config.toml
num_key_value_heads = 4
norm = "rmsnorm"
norm_eps = 1e-06
attn_scale = 0.177
bias = "none"
final_lr_fraction = 0.0
max_steps = 4137
Each number is 128 + 32 x the weight over its row's rms, rounded and kept within 0 to 255. Layers, rows and columns count from 0. The size above them is the row's rms in percent of the matrix's.

# layer 3 MLP down (transposed), 896x256, rms 0.0771, rows 51-85, columns 128-191
size [ 76 104 110  66  75  96  96  89 102 107  97  89  97  95 103  86 102  92  96  79  83 102  98 117  68  95  94  87  69  90 106 112 109  79  91]
[[181 132 155 129 147 113 120 140 154 168 131 106 126 124 176  89 120 179 163 106  68  67 151  96 127 126 134  75 208 122 114  87 108 111  94 173 146 157 103 199 115 139 133 140 114 102 123 117 180 155 154 150 126 124  86 177 151 109 117 207  63  91  98 121]
 [177 190  77 112 124 103  91 158 138 202 128 137  98 130 164 160 125 130 109 173 187  91 124 123 144 115  77  98 162 173 110  68  63  84 109 115 127 103 116 112 191 143 125 109 104 168 119 115 123 124 151  86  90 119 169 133 144 186 152 126 138 119 176 102]
 [119 148  65 142 151 167 170  98 166 174  92 152 104 112 137  98 102 193 164 111 169 101 138 165 132 130 138 153 166  97  82 135  85  97 151  97 126 177 147 132 168 151 103 142 166 104 124 115 120  84 157 117 134 191  99 152 122 108 131 155 130 180 147 162]
 [194  72  78 116 153 132 126 214 150 108 129  84 103 120 108 110 104 189 117 102  97 122 125 117 108  80 138 138 133 154 151 121 110 122 150 130 101 152 191 100  99  96 203 112 127 110 106 196 162  99 124 101 143 188 107  77 122 114 134 110 143 193 104 127]
 [104 100 149 147 184 120 132  94 119 125 106 117 121 172 116 156 179 128  79 141 112 108 116  93 178 139 117  63 130 185 146 129 159 102  77 176  88 154 135 119 119 132 100 104 137 121 175 105 138 105  96 118 151 185  70 141  77 150 119 111 169 154 121 165]
 [196  96 118  66 120 176 125 122  54 117  87 162 127 179 141 156  86 135 116 139 147  68 141  89  82  93 141 197 144 168 175  47 126  95  99 128 164  97 125 159 131 151 128 121 137 116 147 111  83  66 135 142 117  89 114  67 147  94 111 131 211 125 117 129]
 [142  92 127 118  75 135 183 145 100 171 170 120 165  85 137 148 175 147  84 152 140  97 117 153 135 195 101 109 128  92 130 149  49 190 115 115 111 160 146 117 102 148 151  74 118 146 129 112 132  85 124  72 129 132 178 136 126 108 158  95 123  91 108 117]
 [144 151 175 158 114 120 114 176  86 147  75 144  87 134 138 141  90 151 154 122 123 131  89 102 118 209 132 133  99 114 174 146 116 129  89 172  79 134 125 157 120 129 127 168 106 134 121 142  75 140 218 121 181 181 126 106 162 136  78  86 125 111 120  86]
 [136 118 182 130 145 133 185 170 127  74 179 176 122 172 158 146 142 153 144  89 162  93  76 121 164  97 134 165 119 159 124 121 168  68 115 100 134 146 104 111 119 209 131 166 142 112 127 138  93 123 112 150 132 135 125 132  74 134 171 158  95  88 180 147]
 [ 91 134 144 114 138  75  89 128 111 121 118 136  85 157  97 104 108 143  79 108 126 118 130 155 145 153 141 104  32 109 112  76 158  94 141 105  81 179 144 146  97 135 105 116 183 119 138 139 132 120 169  97 127 193 170 120 107 135  88 127 123 148  59 171]
 [ 43 115  56 178 153 155 101 144 140 173 141 127 179 107  92 137  95 132 179 127 123 184 132 110 138 114  70 143 121  93 146 115 124 160 109  66 104 140 150 123 145  82 122 107 122 135  91 142  98 136 181 117  85 122 130 144 118  89 149 131 171 110  79  93]
 [125 143 139 118 154 149 115 111  46  83 109 124 153  92 105 128  92 161 143 129 100 156 119 173 151 115 134 182 109  85 186 154  80  94 129  98 127 157  55 108 114 100 103 151 143 122 132 119 163 120 130 109 121 139  63 101 157 136 156  83 135 111 172 141]
 [ 84 108 156 198 128 162 137 102 124 121 126  83 166 140 117 110  89 144 131  72  76 101 102 105 145 156 158 162 143 121 125 119 132  69 118 112 145 114 119 121 121 165 141 100 160  56 132 118 165 182 173 152 153 158  46 114 114 144  96  62 140 105 122 106]
 [ 91 113 106 104 160 113 126 141 156  75 105 127 132 109 126 131 206 189  72  81 100 114 126  83 117 126 125 117  78 113 129 113 128 144 128 142 119 112 103 136  91 128 149 101 150 122 199 135  60 104 137 169 157  98 147  83 180 113 111 145  61 115 123 130]
 [ 88  80  91 114 101 137 130 137  83 114 106 148  90  94 101 139 117 111 148 191 142 151 203  72 129  82 105 153 103 143 137 127  24 105 159 164 167  83 136  90 117 162 161  58 121 100 116 136 171 172 112 155 144 120 162 106 164 141 162 124 132 139 119 114]
 [ 88 101 125 112 118 146  68 154 145 147  94 155 142 112  89 168 148 100 135 149 122 150 116 178 130 128 144  28 123 212 149 126  90 109 132 188 112 102 169 101 148  98 122 146 154 131 143 107 159 125 140 154  98 180  85 142 108 177 131 113 118  98 124 112]
 [244 106 111 109 150 139 115  95  83 194  85 146 138  93 151 169  78 149 121 126 149  96  79  74 124 130 193 161 167 115 146 151 129 123 141 164  93 157 142 136 142 127 170 123 139  85  78 152 140 144 146 132 145 132 109 132 148  67 120 153 142 167 136  90]
 [ 87 194 161 108 114  78  53 130 139 152 112 122 143 114 172 222 142 181 129 169 196 149 126 160 137 141 111 115 111 125 124 125 183 139  93 149 118 116 172 136 167 101 116  88 103 119 165 127 154 167 136 106  58 176 125 127 148 196 133 145 145 153  92 138]
 [120 100 112  73 159 141 165 147 104 110  95  96 122 143 109 160 125 127 129 111 105 152  93 165 156 153 109  76 111 143 138 189 170 167 113 155 175  82  96 139 138 159 167 136 105 169  98 148 125 121 157 133 141  90  79 135 128 103 235 121 144  84 137 153]
 [113  67 150 117 124 171 100  66 174 138 145 131 130 102 104 166  97 120 135 109 114 161 141 153  94 106 123 167 159 115 109 101 141 127 108 177 152  82 146  89 112 130  79 156 110 173 145 206 103 128 116 159 148 111 123  53  75  86  84 185  75 125 105 177]
 [122 103 171 108 120 120 147 149 142 116  54 143  52 145 135 189 128 181 173 156 119 105  85  71 124 130  64  99 148 135 104  77 172 132 148 121 119  66  88 115 159 114 106 116  88 148 145 156 183 132 138 107 116 133 115 132 122 155 112 165 106 111 143  87]
 [ 53 127  98 176 126 128 102 111 108 185 107 136 134 113 189 142 119 191 153 130 130 136 164 113 143 106 103 126 147 122 115 138  80 117 127 175 130 137  44 216 157 102 158 111 125 121 104 149  92 123 123 138 147 123 104 155 114 170 194 141 129 167 122 176]
 [217 157  79  85  91 121 164 135  77 115 146 124 124 200 127 161 103 145 103 148 151  89 155 159 117  45  89 123  93 177  99 171 142 143 131 157 108 162 102 126 112 159 169 146  75  97 202 126  62 179  72  36  67 121 185  98 163  75 128 109 156 115  98 155]
 [255 115 135 153  93 232 127 139 120  49 181 146 143 136 148 191 147 163  74 106 109  93 198 143 102 112 132 130 108 129 127 113 134 141 194 113 116 114 196 149 156 124 127 123 136 147 112 165 147 105 138  93 114 110 144 164 101 150 102 102  94 173 165 112]
 [186 124 122 105 160 120 110 149 124 119 154 146 157 159 128 131 129 133 135  56  93 103 171  71 128 111 139  65 123  63 128 162 166 164 116 135 123 162 124  92 150  77 130 161 188 147  75 115 144 105 115  82 118 120 127 129 127 104 151 101 133 119 116 150]
 [202 184 152 105 109 126 161 103 147 120 130  84 153 100 160 117 112 186 111 120 173 153 142  74 115  98 111  95 138 122  82 129 139  85 125 116 182 142 149 116 147 102 105 167 118 202 100 105  98 127 176 114 113 154 142 137 183 119 137 150 169 176  33  75]
 [135 128 108 130 144 129 161 113 144 176 130 156 154 117 114  75 170  91 125  81 145 103 158 162 115 125 111  90 107 139 151 122 112 164  82  68 102 114 108  97 100  95 103 158  83 147 126 141 138 106 166 125 112 167  78 152  97 169 139 151 134  67 162 159]
 [100 200 118 120 106 227 127 145  92 170 100 164 170 144  95 117 161 142  94 135 109  80 123 150 135 118 125 141 154 126 186 132 193  22 173 155 100 197 113 145 145 101 151 111 149 100 105 127  96  98  90 160 107 122 125 148  83 103  88 166 145 132 138 142]
 [ 87  95 134  88 111 111 141  56 135 135 118 107  73 150 149 143  98 179  70  86 134 137 129 104  75 157 174 154 137 122 104  98 182 121 108 156  96 163 153 173 138  59 161 137 203 163 130 142  87 146 119 187 152 122 122 183 130 125 111 167  49 117 127 170]
 [175 109 164 180 128 102 169  86 148 124  60 141 144 166  90 113  82 134 174 111 110 125 132  81 109  88 141 128 108 108 141 136 104 121 136 171 117 129 134 120 189 128 136 183 134 110 137  89 128 117 134  66 150  83 180  82 171 140  52 135 154  91 123 121]
 [161 111 167 137 185 117  47 110 119 128 102 174 101 164  94  85  83 135 101 149 107  87 156 153 128 166 124 134  69 146 162 174 127 106 145 142 113 119 144 119  97 116 110 152 226  68 146 123 119 123 165 160 147 151 139 159 149 129  99  94 115 158  87 109]
 [126 156 158 108 125 164 163  91 127 102 135  48 108 114 163  64  89 156  87 157 120 122 107 182 187 137 174 149 130 127 103 140 118 168 132 120 135 144  63 106 144 141 114 151 110 124 165 133  91 147 125 124 113 157 131 122 105 113 165 118 128 162 108  98]
 [ 24 146 125  53 123  98  94 196 128 123  91  94 106  97 153  97 100 120 129 135 146 146 109  96  60  93 143 125  98 142 162  47  78  95 162 136 151 103 145 111 136 140 144  90 131 148 142 129 159 118 144 119 125 114 101 179 138 140  99  79 130 157 154 140]
 [186 146  98 106 115 146  89  88 183  89 137 128 146 144 189 129  99 144 134 108 120 146 111  85 145 101 187  77 101 110 152 143 105 195 163 148 151 147 116  37 133  97 125 100 129  91  91 106 119 151 129 146 105 119 141 137 116 185 139 150 121 191 112 116]
 [ 54 134 144 110 154 145 130 122 109 152 113 166 126 107 146  82  82  92  91 142 106 155 175 115 147 182  89 113 149  95 131 156 163 125 163  88 137  66  95 126  98  64 161 148 115 132 102  74 119 121 135 138 112  90  87  55  83 176 100 195 129 171 123  41]]
# layer 3 MLP gate, 896x256, rms 0.153, rows 52-86, columns 128-191
size [107 116  64  70  94 100  88 108 106 102  85  99 101 105  88 112  93  90  81  85 107 100 115  68  98  94  82  58  89 109 119 117  82  91  77]
[[102 101 121 130  88 109 131 169 142  74 159 163 121  70 172 174 123 109 140 134  97 127 137 136 174 140  90 120 119 173 114 106 126 142 123 154 153  83 149 106 137 138 159 200 105  99 125 120 167 194 133 125  91  51 117 103 135 151 139  66 168 151 104 133]
 [ 60 159 115 131  91 160 133 120 144 141 181 143 144 120 108 150  95 170 104 119 184 129 162 107 116 122 169 159  93 149 158 120 150  77 157 137 125 121  59 210 126  84 149  79 149 177 193  67  83 104 107  89 115 124 159 128 133 150 151 117  95 140 111 120]
 [109 138 100 189 140 134 163 186 125 125 180 118 106 124 152 169 109 142 127 151  86 132 147  90 124 133 118 143  93 133 156 154  56 136 128 189 122 137 159 132 121 128  87 161  94 104  71 164 125 125 135  97 166 114  95 177 117 149 150  63 202 161 132 141]
 [ 91 137 119  74 142 145  86 174 116  93 136 101 157 149 196  85 122 153  98 117  80 144 115 100 127 170 160 129 170  69  99 108  82 140 157 169 193 161 132 133 196 103 116 105 147 164 144  98 121 125 173  87 116  65  81 132 119 104 152 165 194 203 176  76]
 [ 85 121 138 165 183 123 117  67  44 150 169 160 184 137 142 137 164 103 157 116  90 111 110 101 171  92 135 138  83 133  77 135 115 127 113 158 124 123  60 142 197 171 141  86 133 138 135 204 121 186 133 111 137  82 104 212 141  99  97  60 152 107 119 152]
 [105  92 106 151  92 112 165 171 131  91 133 103 134  69  51 153 145 176 110 132 168 132 110 115 170 113 137 145 144  97 101 133  84 108 165  82  84 127  70 134  95 110 172 155 175 166  74 150 155 161 111  42 137 158 107 149 146 119 112 169  71 122 118 171]
 [150 142  93 125 102  92 135  72 123 127 209 133 125 164 109 144 126 160 105 148 133 113  95 113 151  86 171 214 130 127 120 143  80 167 162 133  91 150 127 159 118 139 152 166  94 112 187  80  96 125 122 119 137  85 120  85 110 137 158 149 128 104  79  76]
 [100 131 120 139 151 131 127 108 140 126  99 185 182 131 158 200 128 142  69 164 140 121 140 110 137 180 124 120  74 121 115 232  89 140 159 116 108 140 123  59 119  73 125 118 136 121 116 143 121 133 127 135 166 195  90 110 206 116  87  99 149 162 118 130]
 [127  94 163 150 168 164 161  96 116 113 142 144 119 182 119 160 143 121 134 169 144 109  85 147 122 113 171 142 127  99 145 142 166 128 171 139 148 129 148 129 166 158 144  40 135 146 156  97 146 116 110 163 130  90 129  93 172 126 134 164 180  70  89 142]
 [172 101  94 154  71 142 105  99 167 157 164 106 120 168 132 172 114 132 151  90 106 123 162 127 149  49 207 153 125 150  99  82  31 118 138 150 110 178 110 167 146 123 118 139 132 109 121 185  66 137 164 150 128 136 143 101 162 115 141  62 124 103 161  99]
 [122 113 152  62 146  85 115 194 203 103 163  99 110 110 120  62 135 175 168  75 133 108 102 182 166 166 135  69 158 105  84 214  91 153 143 163 166 116 151 111 136  78 126 139 184 165 156 105 182 128 141  64 137 136 172 117  84 176 152 120 133  88 121 107]
 [119 121 174 150  86  44  77 123 126  98  56  95 162 128 118 205  86 110 136 129 198 129 174 115  91 128 129 133  85 129 127 143 137 116 112 110 131  65 144 145 153 142 127 180  53 113 125 173 166 168 150 136 114  98 120 125 130  33 148 115 110 132 102 157]
 [147  80 139 111 119 106 130 105  81 137 124 229 125 160 124 102 120 177 181 132 177  90 160 136 185  27 164 113 199 115 149 127 190 101 100 153 110 179 166 155 159  92 106 113 155 120 105  71 200 143 151 117 115 153 165 150 156 137 111 155 144  85 107 168]
 [103 187 173 144 149  79 152 130 156 141  96  95 106 105 144  85 116 127 138  67 124 179 131 165  97 135 155 113 164  91 117 143 124 149 105 211 102 118 144 118 113  94  86 125 151  93 107 139 136 149 124 137 159 147  90 184 145 102  96 106 130 170 195 102]
 [103  93 163  94 137 162 126  83 148  77  79  98 126  61 234 121 108 159 144 137  95 138 150 121 150 108 158 144 127 142 170 133 113 218  95 107 111 113  75 131  86 155 149 179 107  95 125 153 127 115 110 130 144  52 145 111 103 132 217 148 159 155 109 132]
 [ 83  99 148 139 201 149 109 125 138 130 100 115 116 127 130 137 137  91  85  92 115 104  72 199 131  80 166 153 140 108 113 108 126 143 172 136 184 170 119 113 112 111 118 108  62 144 130 119  90 137 158 143 122 154  99  92 162 145 121  77 100 142 149 141]
 [104 143 119  99 120 128 104 138 195 134  99 102 182 108  94 137 128  97  94 108  98 111 196 105 177 128 128 158 122 171 169  95  90 170 120 109 162 140 127  64 108 152 112 157 137  62  71 149  69 108 120  88 107 142 100 154 148  74 111 182  96 158 158 115]
 [126 139 135 102 159 143 143 119 107 147 114 111 104 137 108  46 133 121 134 104 133 160 178 135  91 130  58 169 161  94 168 165 218 120  79 164  95 130  70 148 148 122 133  98 138 122 104 124 135 126 149 129  80 125 145 138 142  75 138 125 108 120 119 145]
 [130 106 105  95 125 124 123 163 122 194 111 109 116  95 113  85 112 123 113 153 162 113 155 138 108 149 136 132 118 147 123 160 140 149 169  69 103 141 100  84 142  98  20  91 152 135 106  97 149 121 131 149  72  64 118 138 189 110 110 135 152  59  69 127]
 [117  73 107 111 106 115 159 114 101 159  43 130 110 121  90  95 168  72 143 111 143  72  58  74 134 156  69 134 104  76 101 147 187 151 151 111 100  93 112 112 120 126 120 127 122 152 180 159 137 184 179 126 130 130 138 159  74 105 130 118 132 153 112  97]
 [118  64 122 165 142 122 120 107 140 130  93  78 134  93 158 179 152 104 116 133 114 149  93 118  93 118 104  99  96 187 140 168  68 119 185 122 117 104 105 212 119 152 129 137 114 113 167 108 138 144 116 155 144 162 152 127 193 124  80 122 124  66 176  65]
 [ 76 142 149 134 131 111 104 169 132 112 107 138 157 118  94 135 197 135 173  85 150 132 122 125 106 172  78 138 133 127 112  87 153 120 144 141 166 119  45 126 190  88 133 171 147 119 163  58 158 169  99  81 112  87  89 116 107 126 183 120 156  96 138 139]
 [109 134 138  88 176  90 164 106 115 127  99  68  68 160 110 145 152 150 172 105 109 160 130 148 161 141 113 121 144 125 160 126 144  97 145 129 134 120 133 164 170 116 118 125 171 134 211 137  86 100  72 127 118 155 170 172 105 100 137 155 155  73 126 118]
 [182 197 118 100 133 175 136 139 131 176 102 155 150 115  41 143 130 112 154 123 193 121 133 160  90 104  96 134 161 219 139 101 117 150 116 126 121 145 113 180 100  91  55 176 101 106 178 171 151 121 101 109 103 142 122  87  76 109 100 123 128 171 128 120]
 [134 153 174 138 171  75 152 129 116 136 151 185  65  80  86 167 132 116 110 145  82  81  90 108 126  88 146 152 125 129 136  41 170 149 138 173 123 158 151 123 132 198 146 152 111 116 196 115 179 187  78  96 136 101 149 110 132  99  99 114 102  92 179 119]
 [128 159 150 121 140 101  96 174 124 149 130 112 135 182 177  86 152  95 134 140 187 148 114 154 131 167 118 187 150 135 124  94 132 210  82 188  83 152 162 141 135 134 164  76 158  83  64 129 126 131 153 174 127 172 139 105 108 184  77 141 106  48 168  80]
 [ 96 160 107 128 128 131 173 109 185 161 127 125 184 113 144 101  72 113 121 129 133 160 126 158 186  81  86 143  58  83 150 103  93 161 172 138 136 119 139 177 112 130  62 123 137 148 167 177 192 149  93 158  64 139 127 149 154 160 105 128  73 129 111 138]
 [111  56 134 141 141 119 172 182 118  90 110 114 166  78 108 155  75 122 100  96 125 180 182 150 143 141 123 158 134 180 155 120 166 139  56  47 160 149  85 183 109 145 122 104 123 136 141 125 139 112 130  67 148  72  81 104  66 125 152 109 132 124  82 156]
 [115 133 109 162 164  82 154 134 154 154 146 148 166 133 171 121 168 143 151  64 126 134  91 188 134 172  79 194 176  96  65 179 101 134 169 158 115 134 130 102 140 206 150 152 112  97 152 185 134 121 123 107 152 116 120 126 121 144  68  67 196  92 107 102]
 [135 140 126 171 182  71 124 194 143 119 109  92 131 140 143 155 156 119  90 211 184 126 111 116 149 130 161 112 210 132 163 113 111 149 135 111 158 118 131  96 111 118  87 116  78 143 127 173 122 158 135 136 122  80  96 103 120 107 170 133 157  81 119 160]
 [127  94 137 152 196 114 128 180 108 160 168 178 211 202 107 113  46  86 124  74 129  79 109  70 175 167 147 126 137 133 142 144 167 135 156  54 167 150 165 158  77 127 161 109  85 154 138 178 110 149 122 146 157 125  72 121 168 115 103 149 100 152 140 158]
 [138 148  41 163 168 152 145 117 158 124  76 159 139  78 144  85 177 226 121 131 158 117 142 129 146 167 128 163 105 100  93 130 107 172 124  80 186 144 165 105  92 105 157 170  78 131  89 153 118  92 115 133  85 150 160 105 131 112  90 118 161 122 196 174]
 [192  63 162 134  72 101 101  59 123 142 101 135 191 170  48 105  81 146 140 143 183 139 160 144 124 164 149 114 101  90 129  89 126 145  95  87 176 117 141 103 105 108 104 115 107 149 102 132 131 101 185 124  58 185 137 202 151  92 113  95 106 119 171 114]
 [163 128  74 154 148 133 101 144 134 108 109 151 113 147 104 116 112 146 112 167 127 168 119 169 112  96 117 111  78  71 107 116 176 108 132 110 162 134 123 164  81 113 121 134 117 123  83  76 155 159 129 114 107 155 135 123 145 121 126 112 101 168 118 143]
 [168  88 209 109 191 175 159 147 160 104 152 182 149 163 136 100 108 130 106 140 165 100  66 148 141 159 111 112 151 121 149 167 175  84 147 116 105  79 128  98 149  89  84 178 148 152 158 177 196  99 169 161 108 122 173  88 110  95 118  50  70 117 161 207]]
# layer 3 MLP up, 896x256, rms 0.145, rows 52-86, columns 128-191
size [103 116  63  70  98  99  95 101 104 101  90 102  90 106  89 116  94  94  79  86 105 104 106  70 102 100  86  59  94  96 112 109  82  92  78]
[[ 76 161 121 106  78 234 112 115 188  75 158 121 121  82 132 125 162 109 113 104 125 181 105  96 105 140 103 110 116  98 159 109 105  76 147 120 158 127 147 133 202 113 154 206 120 117 172  93 142 166 147 169 116  80 135 145 111 156  89 101 130 135 204 145]
 [184  81 133 189 198 127 163 138 141 145  65 167 160 101 142 135 125  55 143 104 136  94 139  79 159 135 138 156 165 114 165  89 113 119 116 135 104 135 132 122 134 173 137 135  82 118 161 126 128  50 133 153 104 114 144  92 185  72 183 179 121 138 101  93]
 [118  84 171 129 139  81  89 183  87 108 157 138 164 149 129 104 130 155 155 101 111 125 160  96 125 123 123  99 133 154 104 144  65 147  68 128 152  71 100 148 111 157 141 128 146 143  89 126 159  81  91 113  76 140 120 169 108 118 126 115 129  89 172 100]
 [ 96 190 122  81  92  62  71 122  91 159  90 135 205 155 151 142 151 101  82 115 103 112  55  95 161 191 163 156 198 132 116 155 163 146 220 126 148 120 144 123 167 147 105 109 142 158 150 121 158 159 139  75 119 162 111  71  75 110  93 162 169 179 151 109]
 [149 131 121 122 125 118 136 139 143 127 162 159 123  91 209 130 103 113 134 112  91 189 111 139  53 152 137  73 115 151 193 169 180 148  63 137 182  99 105  88 128 121 145 109 138 108 114 151 144 103 154 208 141 157 125 109 131 210 153 110 143 199 114 127]
 [116 116 189 111  93  80 121 131 154 135 146 159 139 111 100 142  84  92 114 148 147 153  18 127  96 155 147 140  88  88 112 135  79 145 109 123 176  91 150 113 146 118 118  74 154 153 146 114 107 118 158 181 127 192  97 125 137 130 132 140 117 144  70 100]
 [113  88  79 137 106 135  92 141 126  83  87 117  63 183  39 157 157  87 107 161 149 153  68 138 160 165 114 143 115 141 130 134 105 132 158 125 130 117 149 137  45 106 149 139 178 181  94  97  98 115 107  76 119 138 132 145 133 105 159 124 105  47  98  69]
 [106  69 144  65 160  85  74 136 141 113 118 142 140 122 169  63 109 136 156 113  94 103 105 136 107 133  96 123 174 107 112 124 136 219 158 140 119 140 164 170 126 114 132 144 104 116 103 152 118 111  85 131 129 126 108  95  75 135 128  79 142 131  92 142]
 [111  74 143 129 137 132 140  87 175 114 124 154 166 125  84 117  83 108 155 181 124  48 119 123 100  87 153 177 161 138 142 150 143 133 163 146 104 138 104 157 186 160 139 143 109 143 128 108 162 148 147 151 143 110 169 181 109 180 183 175  30 132 140 127]
 [125 110 142 102 103 128 139  83 175 124 175 160 133 170 115 104 106 149 113 124 150  91  75  96  89 163 136 111  45  78 146 164 149 106 156 152 125 193 100  60 119 129 161 122 165  73  75  81  88 152 123 144 168 153 131 145 186 150 141  63 119 106 127 115]
 [ 85 200 110 143 128  57 108 158 135 121 114  86 106 115 124 129 139 144 126 107 186  75  85 156 127 165  80 126 168  96 142 125 132 151 168 126 146  96 162 125 138  88 126  84  90 154 109 162 110 127  93  54 138 142 185 105  58 152 154  97 154 154 122  90]
 [ 93 110 139  68 166 125  95  89 129 160 143 165 111 131  78 115 109 155  85  76 127 154 126 145 173  93 152 163 153 120 141 149 165 134 164 142 166 197 140 179 157 188  79  99 118 154 151 161 130 106 142  74  56  93 108  53  84 118 103 122  82 203 149  91]
 [209 114 170 192 149 206 139  82 108 158 105  90  75  82 145 149  92 158 135 127 153 147 157 101 108  85 115 140  85 125 172 141 162 104 217 140 142 109 163 104 120 159 134 131 125 137 167 153 115 168 153  98  92 142 129  95 134 102 154  85 108 139 127 171]
 [149 146  97  95  97 137 220 140 140  84 114 135  76 159  53  69 175 104 107 155 167 166 176 122 113 131 140 188 142 109 151 136 129 134 101 118 144 166  50 126 116 172 139 130 109 200 135 126 147 135 143 153 124 120 157 111 115 105 145 169 101 130 134 140]
 [117 133 122 117 187 100  91  80  76 139 192 118 114 144 101 119 201 160 149 130 132 143 130 129 217 136 152 101 110 115  86 131  75 137 120 140 115 149 107 159 158 106 107 109 219 167 126  86 148 135  71  88 110 118 126  73 154 160 168 111  80 204 111 118]
 [113 117  94 106 121 139 126 125 105  63 161 137 134 124 163 149 156 128  88 207  79  99 113 117 103 151 127  58 141 161 120 132 176 129  89 150 166 116  95 101 127 112 175 155 159 186  68 149 142 103 100 145 193  79 212 109 167 122 184  87 124 120 113 116]
 [145 141 113 146 160 140 157 116 140 155 149 140 147 115 133 128 128 157 116 129 123 104 101 109 111 159 183  57 131 139 143 140 177  95 178 149 114 105 109 106 143  85  84 181  97 151 110 112 112 189 126 216  81 113 106 106 157 175 148 168 198 155 104 132]
 [ 88 178 141  53 112 139 135 120 130 103 106 148 107 119 109 117  99 183 144 101 168 102 143 126 160 153 108 160 123 146 182 216 165  99  90  91  90  68 107  88 167 118 147 164  74 146 111 112 162  85  96 146  93 159 159 134 136  71  88 125  76  90 152 115]
 [156 156 139 118  74 111 123 169 149 123 131  91 123 183 162 105 127 148 128  90 136 140  85 129 110 156 104 102 144 121  62 124  89 121 183 165 196 144 175 206 109  71 108 147 161 124 131  92 122 146  83 129 177 186 112 148 117 125 131 124 104 161 178  71]
 [ 58 114 120 108  92 170 104 131 116 193 117 106  93 128 117 108 128 140 162  98 120 136  82 127 127 131  89 198 117 118  91 157 113 114 114 141 135 114  67 122 112 136 146 130 122 122 150 108  84  87 151 130 154 163 159 166 131 126 228 163 145 101 133 115]
 [150 141 135 108  80 173 137 121  82 107 112 145 180  61  96 108 108 105 119  78 157  84 147 144 121 145 137  92  74 216  54  79 146 130  99 117  96 129 105  71 156  87  69 160 129 144  94 142 161 136 127 106 107 111 131  77  82 129 121  78 106 136 119 162]
 [113 122 137 114 165 136 167 167 162 152 148 132 146 166 128  72 129 154 124 187 154 163 121 109 139 144  10 142 126 123 161 107  72 174 102 174  70 109 147  83 131 186 112 146  93 122 100  96  97 170  94 146 115  92 120 128 142 120  52 116 121 175 154  89]
 [137 132 179 101 145 160 174 114 130  98  89 155  74 108 138 100  83 169 132 148 136 128 115 122 140 143 166 156 134 168  96 129 136  77  84  73 116 123 143 131  88 117  67 146 106 156  96  97 175 155 130 131  95 132 137 127 111 121 139 132 115 114  82  83]
 [176 138 136 120 128 192 149  59 138 170  67  89 140  98  61 127 119 132 159 131 190 141 131 119 121 119 115 155 149 158 176  81 127 165 114 132 135 164  88 154  82 170 140 145  62 123 163 138 120 118 177 163 103  87 137 143 120 129 109  86 137 176 206 135]
 [122 162 127 177 173 133 131 147 136 105  80 118 122 141 117 124 133 100 164 107 129 162 187 129  96 109 178 107 112 178 119 169 162 125 143 110  54 106 180 131 144 166 118 129 123 160 116 187 180 138  74 136 111 103 146 123 109 164  67 184 118 107 130  97]
 [130 136 138 132 100 156  87 168 123  48 152 141 103 105 111 111  87 135 153 135  99 113 142 138 148  63 203 145 104 158 173  98 137 147 139 102 135 148 166  42 160 109 156  60 168 116 153 129 113 118  89 135 126 131 153  93 112 120 138 132  73 109  83 158]
 [177  98 151 172 118 103  89 166 123  78 115 167  71 109 152  73 111  97 188 160 104 141 167 102  98 141 159 139 179 172 114 177 171 132  97 119 155 135 123 118 152 108 132 127  82  88  83  99 116 154  91  98 188  98 157 127 100 186 150 108 148 164 210 121]
 [143 135 127 139 162 116 111  89 153 205  99 156  94 174 149  71 126 121 172 133 128 117 161  83  96  90 135 157 113  87  75 130 133 137 111 153  99 140 190 109 135 130 136 130 141  88  48 135  97 142 139 162 129 127 139 131 219 146  96 144  67 209 143  89]
 [120 100 101  98 110 118 148 118 165 139 140  83 131 147 129  96 103  80  88 183 153 107 127  82 110 158  93 145  74 145 112 165 152 193 128 158 120 145 159 176  92 112 122  89 167  86  93 130 169 169  71 109 163 184 110  65  94 123 182 103 133 144 110 107]
 [133 142  90 127 134 130 150 152  81 112 123 116 113 137 134 142 202 123 123 116 144 109  86 134 164 165 133 149 104 125 144 190 141 113 164  94  68 118 145 155 107 121  95  75 137 159 144 167 131 159 122 145 118 191 133 137 114  98 150 141 170  82 103 140]
 [120 151 122 134 128  86 137 137 169 150 158 106 131 160 138  92 187 135 171 187 140 132 149  82 108 137 164  92 141 139 133 185 146 108 142 139 134 100  56 157 120 145  89 123 138 109  99 135 117 168 137 115 134 117 186 185 175 144 129 142 136 135 157 113]
 [142  97 127  45 106 107  92  86 106 127 152 151 121 126 115 167 139 108  96 189 139 122  77 106 151 139 121  91 132 138 135 118 139 193 114 155 155 133 157  99  97 129 184 153 151 104 124 112 123  96 194  90 108  68 119 100 126 157 131  92  97  96 114  78]
 [194 168 140 170  58 104 124 130  75 171 133 119 131 163  95  75  98 112  94 143 126  57 141 101 102  92 187 116  93 191 136 157 172 158  92 117 149 164 168 142 117 146  92 117 115 148 147 133  90 152 156 151 112 129 112 137 122  84 169 172 172  57 155 104]
 [ 61 120 115 149 126  74 160 109 155  96 122  90 118 106 130 118 167 135 127  68 150 102 144 108 147  74 131  95 111 120  63 152 118  67 101 145 133  90 108  93 111 131 127 155 170 150 121 110 101 123 138  80  91 114 130 129  82 133 147  98 142 132 162 160]
 [148 172 114 146 120 146 107 123 144 161  99 142 130 177 161 151 112  90 132 125 149 152 186  87 170  89 156 136  62 103 116 114 143 162  71 167  88 153 167 155  39 148 124  96  76 132 119  96 133 174 135 118 178 132  58 176 139 115 171 181 189 160  93 167]]